Weights of a small GPT-style language model, trained from scratch on English Wikipedia.
Architecture: LayerNorm before each block, rotary positions.
Training: a variant of SOAP for these matrices, 825M tokens.
Each number is 50 + 15 x the weight over its row's rms, rounded and kept within 0 to 99. Layers, rows and columns count from 0. The size before them is the row's rms in percent of the matrix's.

# layer 4 attention output (transposed), 192x192, rms 0.171, rows 156-159, columns 0-191
103:57 39 62 64 59 41 54 50 68 39 30 48 39 50 59 62 52 64 34 51 41 57 48 22 61 61 50 79 32 67 63 52 61 31 76 74 60 58 43 56 29 65 57 79 79 56 41 55 20 43 53 24 38 57 23 58 59 53 60 46 55 57 35 49 49 00 36 65 65 53 41 56 39 78 43 68 36 45 59 62 50 33 80 34 46 63 29 49 63 59 60 31 50 38 58 61 59 36 45 39 32 25 68 77 56 68 67 63 58 68 42 68 26 50 39 57 39 58 58 50 74 06 47 29 62 51 37 48 39 62 47 47 42 62 40 63 42 43 59 37 49 53 57 58 46 47 59 45 72 66 41 57 48 66 37 61 55 48 56 42 43 53 20 44 40 37 06 15 48 29 50 50 69 50 42 47 73 67 50 36 69 39 26 86 61 53 41 53 41 35 80 22
101:55 34 67 51 57 39 25 40 62 89 47 49 44 37 38 52 81 58 42 65 50 35 70 54 67 38 54 74 46 48 48 73 77 60 65 26 38 60 53 39 63 42 55 39 23 39 44 86 52 49 53 59 30 61 53 52 50 45 29 68 70 59 35 35 34 60 63 58 52 29 42 41 42 56 45 52 60 27 44 75 35 40 75 31 50 57 60 59 41 39 38 36 47 51 68 32 85 45 62 45 66 66 50 59 42 64 74 42 59 58 42 41 31 39 58 75 50 48 35 44 25 36 60 36 38 48 73 54 45 58 49 48 47 23 54 78 46 38 59 60 58 56 31 66 37 51 67 67 45 37 36 54 69 51 34 55 92 48 46 82 59 34 34 35 43 08 49 59 45 54 58 77 68 39 56 32 56 48 43 67 62 66 50 34 09 68 30 84 37 30 73 47
099:77 54 57 60 42 41 85 90 44 38 42 57 76 40 38 45 49 52 56 60 12 33 67 63 22 55 72 15 62 78 47 36 49 41 43 74 47 54 55 39 45 67 49 43 41 57 56 57 70 43 73 55 40 45 50 27 39 67 70 50 48 49 70 45 47 36 55 27 54 23 39 34 47 58 37 62 34 31 39 50 29 53 51 63 58 28 46 67 51 60 32 40 65 47 48 38 72 43 60 66 46 44 27 50 62 18 84 60 42 41 64 68 57 68 48 40 72 38 51 43 51 30 66 62 42 16 78 41 47 52 67 74 17 50 87 31 75 54 50 51 64 31 35 60 43 64 67 61 55 44 69 50 67 52 49 56 16 60 58 39 35 49 59 51 38 35 63 31 30 71 48 41 55 33 36 58 47 39 52 59 40 50 39 21 56 24 57 57 43 28 46 66
099:71 28 38 52 24 49 45 54 69 46 62 60 65 52 66 17 35 59 56 20 32 57 60 49 30 57 65 48 38 63 60 67 57 13 56 44 48 42 33 67 67 24 49 68 66 49 24 29 72 15 75 71 82 49 52 41 49 42 38 49 56 61 66 54 53 18 58 49 50 44 60 41 37 49 54 31 66 32 53 85 40 70 80 58 56 61 57 42 56 69 59 34 75 18 33 50 25 44 61 31 62 71 40 67 29 55 55 45 41 35 38 60 46 58 69 14 52 38 43 62 36 50 60 52 64 56 55 46 60 65 35 51 55 46 53 59 36 38 27 40 71 41 29 12 58 48 52 86 46 30 78 38 30 54 64 66 53 40 57 55 30 61 49 46 47 22 69 36 73 76 30 48 46 42 41 57 55 53 58 67 68 46 43 36 52 41 64 44 50 50 57 42
# layer 4 attention value, 192x192, rms 0.188, rows 157-159, columns 0-191
099:51 61 89 59 29 57 40 62 55 45 65 49 52 72 60 83 42 28 40 60 61 61 35 49 39 51 55 41 62 49 58 46 38 37 60 44 40 52 44 71 47 55 51 34 77 41 52 25 24 22 54 51 39 43 25 48 42 37 18 39 38 43 65 46 69 41 50 65 33 51 75 49 49 77 64 37 63 64 71 67 82 66 30 43 69 60 49 27 46 45 88 52 68 57 53 57 12 53 19 48 38 66 19 43 97 51 31 46 56 45 61 67 57 35 56 30 26 65 58 65 43 37 60 45 53 50 30 87 44 49 63 67 45 60 48 55 39 51 39 46 71 48 62 40 52 54 50 44 34 74 19 44 44 52 35 59 41 51 25 39 21 51 59 43 18 44 43 32 51 49 40 35 45 32 50 40 25 64 71 63 64 51 66 67 47 51 71 41 49 73 48 53
092:39 36 40 17 39 25 44 27 42 47 75 21 53 67 52 55 61 63 18 44 50 45 29 47 66 74 35 50 49 42 51 55 56 39 45 49 45 47 55 52 45 43 52 50 86 52 47 64 38 50 34 76 40 41 54 44 50 59 60 41 52 31 38 70 65 34 21 56 64 82 32 51 42 27 47 48 53 45 51 56 52 55 70 36 30 28 67 25 54 62 43 51 52 48 31 65 51 36 70 75 34 80 46 41 57 53 67 43 59 67 55 60 51 57 38 46 39 42 32 47 27 76 53 29 31 73 43 52 68 74 37 34 61 62 63 28 60 64 56 39 60 55 89 73 68 06 36 70 89 50 34 50 45 72 52 66 73 66 47 47 60 61 42 36 30 49 73 63 44 63 74 65 66 40 40 73 68 34 42 56 57 43 34 70 37 61 46 69 40 22 45 63
088:51 36 69 45 59 47 57 52 41 45 55 50 29 71 55 59 77 27 51 75 42 70 50 45 48 39 17 61 57 42 57 51 62 45 26 41 50 25 57 48 46 78 83 82 76 59 40 67 65 69 19 63 31 36 19 43 48 41 75 57 35 43 57 30 46 60 73 40 57 47 68 55 40 25 88 48 68 63 36 58 59 40 46 51 55 64 58 55 64 47 43 59 11 78 74 57 50 29 51 64 49 41 53 45 50 23 39 35 47 64 46 76 17 52 77 52 46 44 33 53 50 52 69 42 29 56 44 55 51 67 85 42 40 46 73 51 69 69 63 74 40 52 58 38 67 43 50 69 39 43 39 77 55 32 36 47 39 51 38 20 64 21 56 25 40 66 54 48 26 45 54 55 58 33 60 57 45 44 62 61 13 47 74 40 54 56 56 58 46 44 37 51
# layer 4 attention query, 192x192, rms 0.192, rows 160-174, columns 0-191
108:62 33 69 72 59 61 70 49 48 47 67 16 67 59 68 53 75 79 48 77 37 63 85 75 40 50 48 36 47 47 64 58 50 59 40 36 24 65 56 69 75 48 33 58 48 66 79 29 50 47 60 32 63 54 73 89 46 45 42 82 66 57 35 80 66 58 39 46 47 29 78 28 80 45 70 53 29 45 41 56 60 42 69 42 48 57 55 55 48 75 30 37 31 44 41 34 55 41 46 69 51 62 42 36 29 43 63 41 39 59 57 58 49 61 31 56 72 61 43 38 51 34 44 44 78 55 56 27 67 45 20 62 45 49 34 28 28 75 59 37 56 38 34 53 46 38 37 54 37 58 44 47 68 59 53 55 55 66 38 69 37 47 55 46 54 63 71 41 49 36 57 71 40 51 34 66 63 54 50 78 69 44 81 26 20 61 56 59 37 51 38 20
094:67 62 89 73 50 72 28 63 32 40 40 65 47 54 80 57 43 77 48 49 47 51 71 20 79 78 47 28 61 42 81 60 57 76 63 52 85 50 69 35 53 65 60 52 71 63 48 56 60 42 65 32 17 37 65 71 59 46 12 56 55 49 58 50 23 37 38 26 60 33 38 75 65 71 58 61 47 54 56 34 44 23 42 56 46 63 71 59 30 50 61 35 64 43 51 61 65 43 28 41 62 32 45 72 52 41 67 58 52 76 40 41 45 54 43 43 54 37 52 45 69 37 61 37 47 19 53 46 68 34 62 53 31 62 46 62 39 35 40 65 64 44 41 61 53 56 29 41 70 52 73 39 57 25 44 66 56 51 44 55 54 56 53 56 34 91 51 60 18 46 39 63 57 56 55 37 65 63 42 18 48 37 42 37 36 44 64 47 38 61 25 44
088:47 59 54 71 28 38 78 60 69 39 49 13 77 29 65 41 91 63 41 91 44 78 48 75 38 36 84 55 55 61 44 31 56 46 44 43 51 52 37 60 51 51 39 67 43 68 49 37 21 61 44 43 48 48 56 46 49 55 63 52 52 31 32 49 61 30 70 31 29 31 53 31 44 50 36 45 52 38 49 54 56 50 61 31 68 79 51 48 35 68 58 59 49 33 59 53 75 61 54 60 54 52 39 48 51 42 44 23 59 52 69 38 38 42 47 50 71 39 36 62 40 56 36 48 31 43 62 59 66 57 20 54 63 62 38 52 27 66 55 48 44 50 27 61 61 06 55 36 39 61 39 49 85 32 72 66 43 59 49 73 33 66 43 42 55 60 45 40 85 59 48 80 40 45 32 43 47 75 33 70 42 52 55 46 22 49 72 51 26 40 21 25
084:48 42 70 53 34 77 55 67 48 66 68 89 45 43 42 57 12 56 45 36 47 63 66 26 38 70 66 23 53 40 49 59 48 54 47 53 33 51 80 70 47 67 35 66 66 44 66 83 57 44 51 39 53 32 67 36 63 25 40 62 51 48 36 56 24 54 39 16 71 50 59 59 56 57 63 57 61 48 59 27 51 34 46 65 50 47 62 49 63 61 40 66 59 58 50 36 72 28 51 47 62 50 52 55 14 47 37 81 36 66 57 71 68 70 70 42 49 45 40 31 57 43 59 51 40 35 17 48 40 60 49 63 11 45 50 63 66 72 57 41 52 49 82 59 54 63 37 44 70 57 52 60 59 31 40 34 44 44 51 46 37 45 36 55 59 71 43 53 40 34 40 14 20 62 58 54 37 26 91 18 33 34 69 53 57 42 35 52 50 24 54 57
098:46 56 35 56 72 72 30 20 41 68 63 55 21 52 25 46 55 60 56 45 43 46 66 53 19 70 06 42 35 52 58 58 54 74 77 54 63 57 73 44 42 26 25 58 63 39 45 52 52 46 83 67 59 53 43 66 61 64 45 73 51 43 25 71 26 62 35 75 32 36 44 68 56 34 64 75 48 53 51 32 31 74 44 39 53 31 43 49 75 47 49 62 81 48 53 53 52 60 43 41 68 41 42 56 63 66 43 69 23 45 38 70 65 49 38 54 35 66 46 59 58 59 41 47 54 23 37 60 57 22 61 43 32 11 76 26 54 32 52 64 41 18 55 43 51 72 49 71 63 63 64 56 47 49 42 27 46 67 41 52 70 42 44 31 30 27 45 54 55 42 59 37 68 35 69 36 35 28 41 51 59 65 58 18 70 40 61 60 44 53 48 59
080:42 65 15 50 50 49 41 62 39 50 48 41 38 55 61 73 45 77 68 35 70 29 45 22 50 26 30 51 51 25 70 69 22 84 34 63 61 37 55 38 54 73 65 29 60 20 35 60 41 55 44 27 39 53 64 50 54 17 67 24 49 55 56 56 40 53 44 26 57 37 45 65 37 44 49 52 35 50 43 37 58 47 51 62 60 43 41 72 61 30 66 37 48 41 70 50 31 44 51 69 53 05 16 73 59 41 51 58 43 68 47 43 58 17 66 54 33 58 78 59 54 49 43 52 50 57 46 42 50 40 66 32 31 35 65 45 80 63 39 66 75 29 45 41 47 67 86 38 46 48 48 61 38 24 46 61 62 38 69 38 70 47 15 30 31 76 54 55 76 44 35 58 67 45 48 52 39 39 49 59 77 40 60 70 69 55 60 48 59 57 54 46
090:55 65 53 55 52 41 37 70 62 59 40 38 52 45 72 61 61 39 42 75 19 60 35 41 55 51 66 68 40 48 12 52 60 66 51 21 60 69 10 59 70 21 50 65 37 58 42 63 63 47 59 61 59 59 69 36 73 59 37 74 69 43 48 48 35 49 47 61 41 44 43 39 29 67 37 60 32 18 43 64 41 56 33 38 63 76 76 40 23 52 67 72 56 35 52 28 68 59 73 37 43 72 32 49 59 28 46 58 61 47 53 54 27 34 27 64 70 38 50 24 58 50 40 59 66 11 75 75 53 62 51 61 61 53 63 55 32 53 36 49 36 50 37 66 55 05 42 54 57 37 64 61 52 74 69 71 43 69 16 43 45 49 54 57 65 62 45 27 34 30 71 58 48 34 43 62 62 60 62 48 43 60 52 52 37 64 34 40 61 54 69 65
085:38 60 71 31 63 44 42 35 32 64 45 37 57 50 52 49 63 48 44 53 52 65 17 59 29 49 46 67 70 48 23 73 52 57 64 68 73 51 33 31 29 37 31 25 58 71 53 64 45 66 54 60 56 58 36 47 59 78 62 66 41 32 55 72 22 33 32 53 56 47 45 60 72 41 48 66 77 34 45 55 31 57 37 47 37 70 41 43 57 61 77 59 62 54 48 60 55 47 59 53 60 62 20 49 69 62 48 24 37 50 63 48 49 63 65 46 56 51 39 46 56 86 49 84 51 39 67 58 37 52 52 56 42 36 76 39 89 62 62 35 61 72 35 38 61 42 36 43 38 43 46 71 54 65 23 12 58 75 13 71 54 74 62 23 38 47 50 67 84 51 71 51 52 76 44 67 40 43 39 54 37 87 59 45 44 46 49 46 60 63 45 28
088:50 57 46 31 62 34 31 78 26 73 52 67 43 53 65 60 28 39 53 69 38 55 66 71 48 64 49 69 42 58 73 79 56 62 55 66 64 68 20 65 48 37 80 56 47 49 60 54 63 42 73 64 54 61 65 50 44 50 26 45 64 43 61 41 40 72 21 46 70 57 42 30 49 41 57 33 28 51 33 60 72 43 51 58 44 66 48 63 74 69 39 34 52 36 71 38 60 52 54 42 52 44 37 70 68 44 67 73 46 68 49 51 64 34 35 68 51 36 35 33 56 17 56 66 58 51 53 40 56 35 59 52 22 54 56 65 60 67 30 54 55 56 13 52 69 71 56 44 53 22 34 45 46 40 41 99 36 39 37 37 54 53 63 39 33 31 47 33 19 34 46 56 44 60 69 78 53 32 70 37 56 43 56 84 53 33 60 26 48 56 25 74
087:50 52 54 46 52 43 58 42 59 52 37 60 52 48 44 69 54 34 39 41 63 66 29 67 53 41 26 80 54 42 51 64 49 37 36 38 67 72 68 27 67 36 44 42 70 64 69 18 41 38 39 49 39 31 75 49 59 31 36 43 45 53 60 50 50 34 51 42 36 59 32 36 57 39 40 81 40 66 44 43 57 77 71 47 68 45 40 52 62 77 49 24 73 49 30 98 57 60 20 46 35 54 61 70 26 55 54 26 39 41 51 49 70 31 55 55 70 51 22 40 82 27 64 63 47 53 54 50 44 52 52 47 76 44 57 39 77 42 38 41 63 42 57 31 44 33 45 29 41 55 65 67 61 35 47 40 68 14 55 34 57 78 59 40 28 36 53 52 56 59 46 65 23 67 13 58 65 81 39 51 65 71 46 50 67 51 42 18 63 79 57 44
083:50 53 28 54 52 46 49 44 57 58 56 22 53 44 66 52 54 77 48 40 40 38 60 56 28 59 55 42 48 74 65 01 59 73 36 48 37 48 63 57 39 42 40 47 52 21 49 74 72 65 58 36 68 35 24 31 58 59 50 38 42 49 36 53 64 41 27 57 57 66 55 84 52 26 68 49 39 47 83 40 64 48 49 62 36 50 53 52 83 11 62 71 39 71 31 33 44 64 62 55 45 86 43 44 59 46 37 67 62 61 27 71 46 53 70 61 30 40 50 52 52 62 48 36 47 38 35 59 36 46 64 39 71 22 56 07 44 32 62 66 82 68 67 56 53 47 66 38 44 53 48 53 68 53 26 45 68 46 30 30 57 35 43 30 62 62 33 70 59 51 35 24 73 41 54 22 63 29 42 47 33 59 48 55 43 59 59 30 76 58 43 62
095:63 41 67 45 19 21 72 73 53 42 24 58 58 45 45 63 62 54 20 76 54 84 66 63 18 44 65 54 62 27 51 55 50 44 65 64 29 52 29 73 46 79 66 52 24 60 30 36 38 46 62 37 53 38 43 48 21 77 59 32 45 59 50 49 55 58 57 32 65 28 74 61 29 51 25 20 54 50 52 49 45 48 31 46 65 30 45 78 47 26 49 61 51 72 61 41 55 36 59 32 44 70 45 36 64 46 35 56 29 38 69 43 61 42 51 61 68 42 43 58 36 56 49 59 33 39 32 54 56 52 33 72 27 28 53 66 31 64 66 21 49 65 41 42 65 17 52 52 39 51 50 29 70 63 36 39 10 42 16 70 42 53 46 47 39 55 46 65 66 34 48 52 48 52 78 74 51 54 55 59 42 56 41 39 41 48 43 68 37 37 31 24
108:66 43 46 41 44 49 57 40 51 26 50 31 48 61 32 62 56 53 28 74 39 56 41 74 49 40 27 53 40 58 61 43 68 53 12 54 54 48 64 80 21 32 53 38 32 55 46 43 54 90 41 63 64 26 80 37 46 48 56 47 43 62 37 41 41 71 46 42 70 39 70 65 18 44 21 53 47 50 83 55 51 39 49 66 44 66 57 59 50 35 70 39 56 47 69 44 36 50 36 58 50 67 67 55 64 40 44 57 49 50 59 60 41 28 28 43 55 51 58 65 55 44 52 48 60 54 50 59 64 57 74 25 94 47 46 37 53 34 39 30 52 85 68 24 64 49 26 45 42 29 64 54 91 70 53 83 70 56 47 54 30 60 52 33 61 37 39 43 59 41 76 55 48 40 96 54 37 34 42 46 53 59 42 23 56 33 44 39 32 81 47 42
103:35 33 58 63 46 64 34 49 54 56 50 59 55 48 55 28 34 64 70 15 34 31 51 41 67 59 30 48 26 18 64 56 57 51 50 58 80 62 33 49 53 54 54 52 41 36 57 45 55 42 73 41 53 51 61 61 41 40 49 62 44 62 43 64 60 64 48 55 53 52 79 55 63 37 36 22 23 78 56 41 89 57 54 53 28 51 65 36 41 22 22 76 50 38 53 56 66 39 41 62 61 59 54 36 62 52 27 65 50 34 81 62 66 71 37 44 66 48 76 25 43 45 43 56 58 60 47 41 78 56 44 34 53 86 43 85 56 55 46 70 56 66 51 57 65 34 37 56 47 49 35 22 62 39 62 39 89 60 32 41 39 38 61 54 53 19 42 74 56 42 28 25 30 44 40 67 46 42 72 63 58 51 45 49 49 69 61 68 91 37 44 23
096:62 56 64 73 52 45 51 46 54 66 68 68 58 44 60 43 53 27 53 55 56 82 30 41 77 28 45 79 49 63 31 54 65 38 40 51 80 49 25 36 50 71 56 32 84 30 31 50 60 38 44 39 57 40 60 46 18 60 81 26 52 63 80 58 46 66 64 37 40 51 50 78 44 57 51 38 35 17 51 69 48 39 22 54 40 37 44 65 49 59 40 71 69 47 38 70 44 42 55 43 45 61 56 60 72 40 58 48 33 57 52 31 43 67 50 75 00 43 53 53 59 42 52 50 64 55 62 48 36 93 55 47 35 24 42 40 29 59 44 50 48 52 44 58 52 57 52 22 68 29 59 63 32 21 68 43 57 35 53 45 46 61 26 68 61 64 23 85 58 28 73 46 59 65 52 43 52 40 23 41 47 52 41 52 37 59 38 65 47 42 37 60
# layer 4 attention key, 192x192, rms 0.192, rows 160-174, columns 0-191
091:51 42 62 29 99 45 72 57 39 88 49 60 64 27 36 51 26 56 52 74 34 61 49 55 41 43 27 61 54 38 41 49 24 36 70 52 69 14 62 42 56 26 55 44 34 05 42 71 56 77 79 42 58 43 58 45 74 60 53 47 62 59 44 57 49 71 61 34 80 64 52 67 42 53 50 46 48 27 73 46 33 50 40 35 51 52 24 44 62 30 63 50 37 23 73 70 26 71 55 52 23 32 46 67 39 52 20 53 60 58 45 26 53 42 56 47 54 55 68 38 54 49 41 70 44 74 40 70 52 38 42 50 45 63 56 25 78 37 50 44 55 55 57 51 34 66 58 61 57 56 46 51 58 61 42 42 36 54 65 47 49 50 46 49 12 62 48 37 61 37 51 47 46 30 70 58 58 37 49 50 77 36 61 26 40 53 24 40 60 65 75 71
099:66 21 67 54 32 40 59 34 73 61 58 41 72 68 21 32 52 72 43 78 33 68 52 54 40 51 72 63 32 53 53 22 51 46 62 36 44 66 62 41 46 50 67 20 60 64 41 39 57 55 36 32 47 27 59 57 57 76 61 55 60 54 57 51 47 50 51 52 51 81 41 59 40 71 50 61 58 10 40 74 52 62 67 65 76 77 15 50 45 61 66 23 62 33 38 48 39 44 50 68 44 66 38 47 22 52 50 35 66 59 48 49 64 79 36 55 46 41 34 38 41 57 39 80 67 49 63 36 43 68 15 77 67 56 28 31 55 62 76 32 83 56 58 37 71 49 55 48 27 34 60 55 53 38 53 34 33 75 46 63 60 62 48 47 62 55 48 36 58 75 74 48 65 60 27 38 72 34 56 55 53 83 52 61 49 71 44 45 53 51 53 52
104:60 49 17 40 77 52 41 55 52 98 22 38 46 63 48 49 48 43 55 87 50 30 39 12 47 57 35 50 50 57 65 72 50 64 42 36 32 38 52 60 80 30 63 51 32 40 31 81 48 48 74 27 59 72 89 40 41 40 55 62 59 42 52 90 49 45 64 40 50 51 52 39 42 47 50 59 50 18 55 45 46 66 38 50 41 42 57 49 70 22 44 34 40 26 74 60 15 48 40 53 49 66 42 52 66 58 38 42 71 36 34 52 57 36 37 49 53 66 72 44 45 51 39 61 69 41 36 61 54 50 78 28 46 38 34 59 53 48 48 48 63 54 69 64 34 72 68 27 57 25 54 58 51 68 48 14 52 55 54 38 41 35 13 39 49 49 22 41 57 66 65 75 41 46 65 48 39 29 33 65 59 38 52 41 70 34 39 55 46 48 61 55
101:51 33 58 66 22 39 74 47 57 57 56 21 56 32 70 39 61 50 57 66 40 77 54 57 54 39 59 27 51 75 54 74 55 66 49 26 67 54 48 37 67 50 85 50 47 53 64 67 63 61 32 60 52 53 28 40 44 87 56 58 54 50 41 75 33 60 52 26 48 44 61 63 36 31 51 48 51 49 41 32 49 28 45 60 33 63 54 58 56 51 63 51 64 24 53 34 39 37 48 55 62 37 37 48 40 67 28 33 59 57 38 40 41 47 61 54 61 25 65 19 46 65 11 31 47 57 53 63 38 30 56 80 68 61 60 31 31 63 64 71 55 40 52 67 75 57 57 44 62 52 54 25 52 30 60 52 26 65 64 62 66 54 21 26 60 83 71 68 71 94 65 64 61 31 37 29 43 54 58 71 37 27 47 38 54 59 45 50 41 22 67 43
111:72 50 81 79 19 65 36 47 62 58 74 46 44 73 77 44 35 40 40 65 54 68 56 34 57 80 75 38 54 33 37 69 34 51 62 41 28 47 43 59 51 80 54 36 71 76 34 57 45 51 52 39 43 39 53 65 61 66 49 24 25 29 65 49 42 37 40 55 47 57 53 27 69 51 34 48 63 47 52 53 69 43 54 30 40 64 69 46 65 46 63 63 34 45 41 57 54 52 37 51 37 52 44 31 34 31 57 29 85 52 55 22 53 27 67 51 50 57 41 30 53 16 34 70 55 56 39 57 45 40 44 36 57 63 36 51 55 41 53 08 61 57 58 71 97 46 39 47 67 31 41 44 64 49 46 39 53 77 50 57 32 54 53 65 69 51 56 48 73 33 61 59 54 55 61 30 37 16 69 37 27 41 62 45 35 87 57 22 41 54 33 48
103:42 37 46 44 55 44 42 38 36 66 50 43 54 39 59 31 52 69 57 62 62 35 54 65 38 83 48 46 52 38 44 56 37 56 54 68 86 41 46 38 51 51 45 68 59 49 53 47 55 48 34 62 42 47 36 64 48 60 57 47 16 61 64 39 61 61 06 67 54 60 59 66 44 48 69 50 41 40 32 55 30 69 42 76 58 38 44 05 66 76 59 52 44 40 61 73 54 60 66 36 53 27 75 73 44 63 27 71 37 48 14 50 42 67 61 61 30 40 46 56 76 59 20 59 47 34 75 37 66 64 53 60 78 57 41 27 30 41 55 63 41 50 50 45 61 76 47 51 36 53 62 23 51 54 82 54 39 51 53 58 57 47 80 49 69 23 38 63 48 46 22 39 42 48 60 45 59 70 63 23 66 51 65 35 00 58 69 43 55 77 57 39
099:36 29 58 44 51 18 68 61 55 74 46 74 51 56 35 41 59 38 42 51 56 31 43 24 42 54 67 35 51 38 63 48 41 48 48 65 41 37 62 43 42 36 34 58 47 37 47 81 42 50 53 67 56 53 55 43 75 47 57 47 43 67 54 60 44 53 36 52 70 33 43 33 36 68 70 50 41 61 17 29 29 48 34 54 43 38 65 55 33 26 51 35 20 67 56 36 72 59 26 49 49 45 22 69 39 68 37 47 56 78 39 40 62 50 44 33 41 82 73 56 56 29 26 84 74 43 54 57 74 60 53 25 26 44 68 63 61 80 19 66 59 48 66 45 42 74 68 62 33 38 42 32 58 52 34 45 39 61 60 28 70 37 47 40 42 48 47 35 74 79 33 58 46 67 73 36 42 39 50 68 56 75 70 16 55 68 66 41 60 72 72 58
105:59 58 35 62 58 43 80 51 40 49 75 59 56 37 29 41 78 31 70 77 37 51 44 60 62 34 25 38 63 53 73 30 19 54 51 36 26 48 16 58 48 48 65 39 31 54 58 40 46 42 38 72 30 24 40 37 41 30 70 58 57 45 61 51 63 44 53 60 44 40 33 52 71 52 55 74 12 33 74 17 73 74 55 37 55 32 71 55 36 67 48 34 42 40 66 43 36 35 62 43 71 51 67 53 36 52 34 54 47 57 47 75 66 45 26 35 30 47 41 57 61 39 58 35 44 57 46 50 48 49 66 82 53 53 50 90 43 58 34 66 57 21 30 64 31 45 56 49 43 72 45 41 53 63 46 67 49 40 76 46 57 58 65 52 54 40 76 27 46 59 51 41 67 35 40 88 40 52 90 49 72 31 62 56 53 63 62 41 41 52 70 46
100:49 49 54 58 35 58 39 41 64 59 48 32 66 60 50 58 38 72 39 53 60 60 62 50 64 45 41 46 35 68 55 44 65 57 63 32 33 44 42 34 53 82 51 56 43 64 44 62 34 48 56 50 24 29 57 59 54 71 52 40 28 75 63 58 32 41 65 61 26 36 30 73 54 77 51 63 42 09 51 41 48 25 66 58 47 58 66 43 38 36 76 46 38 60 53 50 57 73 39 65 68 64 57 40 15 64 52 57 56 40 41 54 40 30 41 28 28 57 58 56 62 57 44 54 57 26 29 58 22 10 65 59 50 76 51 71 42 60 49 17 41 51 45 84 44 45 44 44 61 48 50 60 53 44 46 09 38 52 69 44 60 59 52 52 75 71 46 47 55 72 32 53 61 68 89 43 49 72 32 61 48 86 18 51 67 61 28 61 62 26 45 82
113:35 34 32 55 81 34 35 79 37 54 15 41 41 67 83 41 45 66 49 31 57 24 61 40 26 35 24 35 19 47 55 44 41 44 77 51 54 38 59 57 48 57 53 36 66 60 56 34 52 51 59 53 62 66 41 38 68 41 59 48 40 59 60 42 41 52 60 44 65 51 58 28 10 50 53 62 50 48 45 37 58 13 34 48 55 13 38 38 50 51 29 62 53 51 68 63 26 62 54 40 39 36 40 53 64 55 28 78 85 46 67 64 52 89 47 26 51 57 65 59 30 61 32 57 75 44 27 31 52 45 36 35 55 32 36 40 55 25 51 37 65 43 43 54 65 75 35 42 47 65 72 62 33 43 51 47 40 51 51 53 40 41 35 38 52 44 36 61 33 50 32 43 81 61 76 61 57 43 56 38 53 39 52 39 85 73 39 77 72 30 45 60
112:40 50 41 63 54 06 41 48 55 30 47 51 52 73 43 56 52 30 44 45 52 67 52 40 73 43 46 46 12 37 61 51 66 36 83 58 30 32 43 29 21 33 49 30 35 64 45 55 33 33 61 55 58 68 63 41 56 43 28 61 36 53 25 64 38 46 69 52 53 45 18 38 46 33 33 46 42 81 19 57 61 64 20 38 57 28 63 32 13 67 47 50 44 48 50 34 52 44 58 43 35 61 39 58 45 89 68 53 72 34 70 51 66 54 53 42 55 70 31 59 34 76 37 42 72 51 30 48 36 67 32 34 71 56 65 49 55 51 54 45 66 44 53 40 43 69 65 46 71 37 32 85 46 50 76 74 37 32 48 34 31 57 33 34 32 59 32 52 56 69 54 33 23 54 53 46 23 78 58 63 58 31 48 58 56 47 64 57 58 58 47 59
095:45 52 23 66 55 80 56 40 43 25 41 59 35 67 61 11 43 70 49 22 72 43 76 66 60 66 22 54 44 78 55 59 59 57 49 66 70 52 44 33 46 51 35 54 64 45 53 58 54 48 51 58 32 44 51 31 42 32 41 34 32 46 53 38 58 63 32 52 41 16 28 45 37 40 74 39 55 22 61 63 50 19 67 39 67 62 53 42 49 44 48 45 24 57 38 61 73 76 45 65 71 50 68 58 43 71 43 53 24 54 47 45 55 39 61 43 58 42 64 54 55 29 42 59 31 41 35 36 45 61 69 52 64 65 44 56 72 42 52 59 08 51 33 68 47 37 42 68 52 63 74 60 48 62 22 36 56 48 51 45 44 58 54 55 64 75 44 75 42 51 35 57 43 55 68 35 48 83 17 81 47 78 16 16 46 41 63 48 73 51 43 64
110:61 54 51 60 52 30 64 13 22 63 71 71 64 45 17 47 57 43 66 11 60 56 63 56 62 43 11 73 45 56 48 60 37 58 79 46 67 41 52 26 67 50 52 40 39 44 37 61 60 75 62 23 70 54 33 48 23 50 47 53 53 31 43 54 57 45 54 56 27 42 44 36 46 41 48 61 59 40 73 37 40 57 49 35 62 38 47 39 80 33 57 38 41 55 39 73 24 50 51 49 44 36 16 52 39 38 58 29 73 78 49 39 54 46 65 46 30 37 46 34 45 47 54 72 41 66 48 43 39 55 63 81 60 48 31 52 77 30 49 60 56 58 73 57 69 45 74 51 55 57 42 43 38 56 48 43 37 41 51 40 41 74 63 69 22 30 52 85 65 67 40 87 31 60 30 71 59 44 33 47 33 64 55 33 56 21 72 48 34 72 45 40
107:50 25 75 47 75 38 68 68 41 55 44 56 59 39 26 28 56 50 28 55 99 47 71 55 41 40 40 38 59 36 68 66 59 73 45 23 29 74 61 71 32 65 59 17 62 55 80 41 64 61 50 73 66 31 47 82 49 44 15 72 39 46 40 69 50 48 60 53 59 79 41 47 46 59 33 33 55 61 56 34 61 59 42 66 30 44 80 48 41 50 38 39 38 54 50 56 39 32 48 45 52 60 49 63 52 53 30 49 27 39 40 44 57 37 33 66 68 42 51 40 15 56 37 60 60 45 43 49 39 62 72 64 31 57 57 60 46 33 55 61 52 42 62 62 42 30 52 70 58 38 65 43 40 81 34 46 27 86 51 42 80 56 56 44 49 36 41 59 48 62 59 62 47 29 54 79 84 44 46 67 40 83 40 33 38 51 49 66 46 53 71 52
106:40 51 59 62 59 62 97 72 48 61 44 67 58 64 41 43 68 67 49 77 34 40 42 68 45 57 70 47 49 42 51 44 53 40 58 68 53 42 61 35 54 18 72 11 43 59 76 66 45 46 70 37 14 45 40 45 54 50 64 44 60 42 29 58 54 42 50 58 59 28 64 32 32 49 54 70 72 42 42 33 67 52 66 54 64 39 47 46 33 57 40 38 48 32 47 25 55 27 24 79 56 56 65 37 47 59 69 53 57 47 50 25 65 53 48 65 56 34 50 60 41 57 47 60 16 52 65 58 28 71 62 74 84 20 19 70 53 45 40 60 55 44 72 42 57 30 45 63 61 52 37 38 55 54 43 50 44 55 25 60 44 43 36 52 53 79 62 51 26 70 35 89 52 40 64 34 59 41 43 80 74 38 33 12 57 45 50 48 31 56 39 32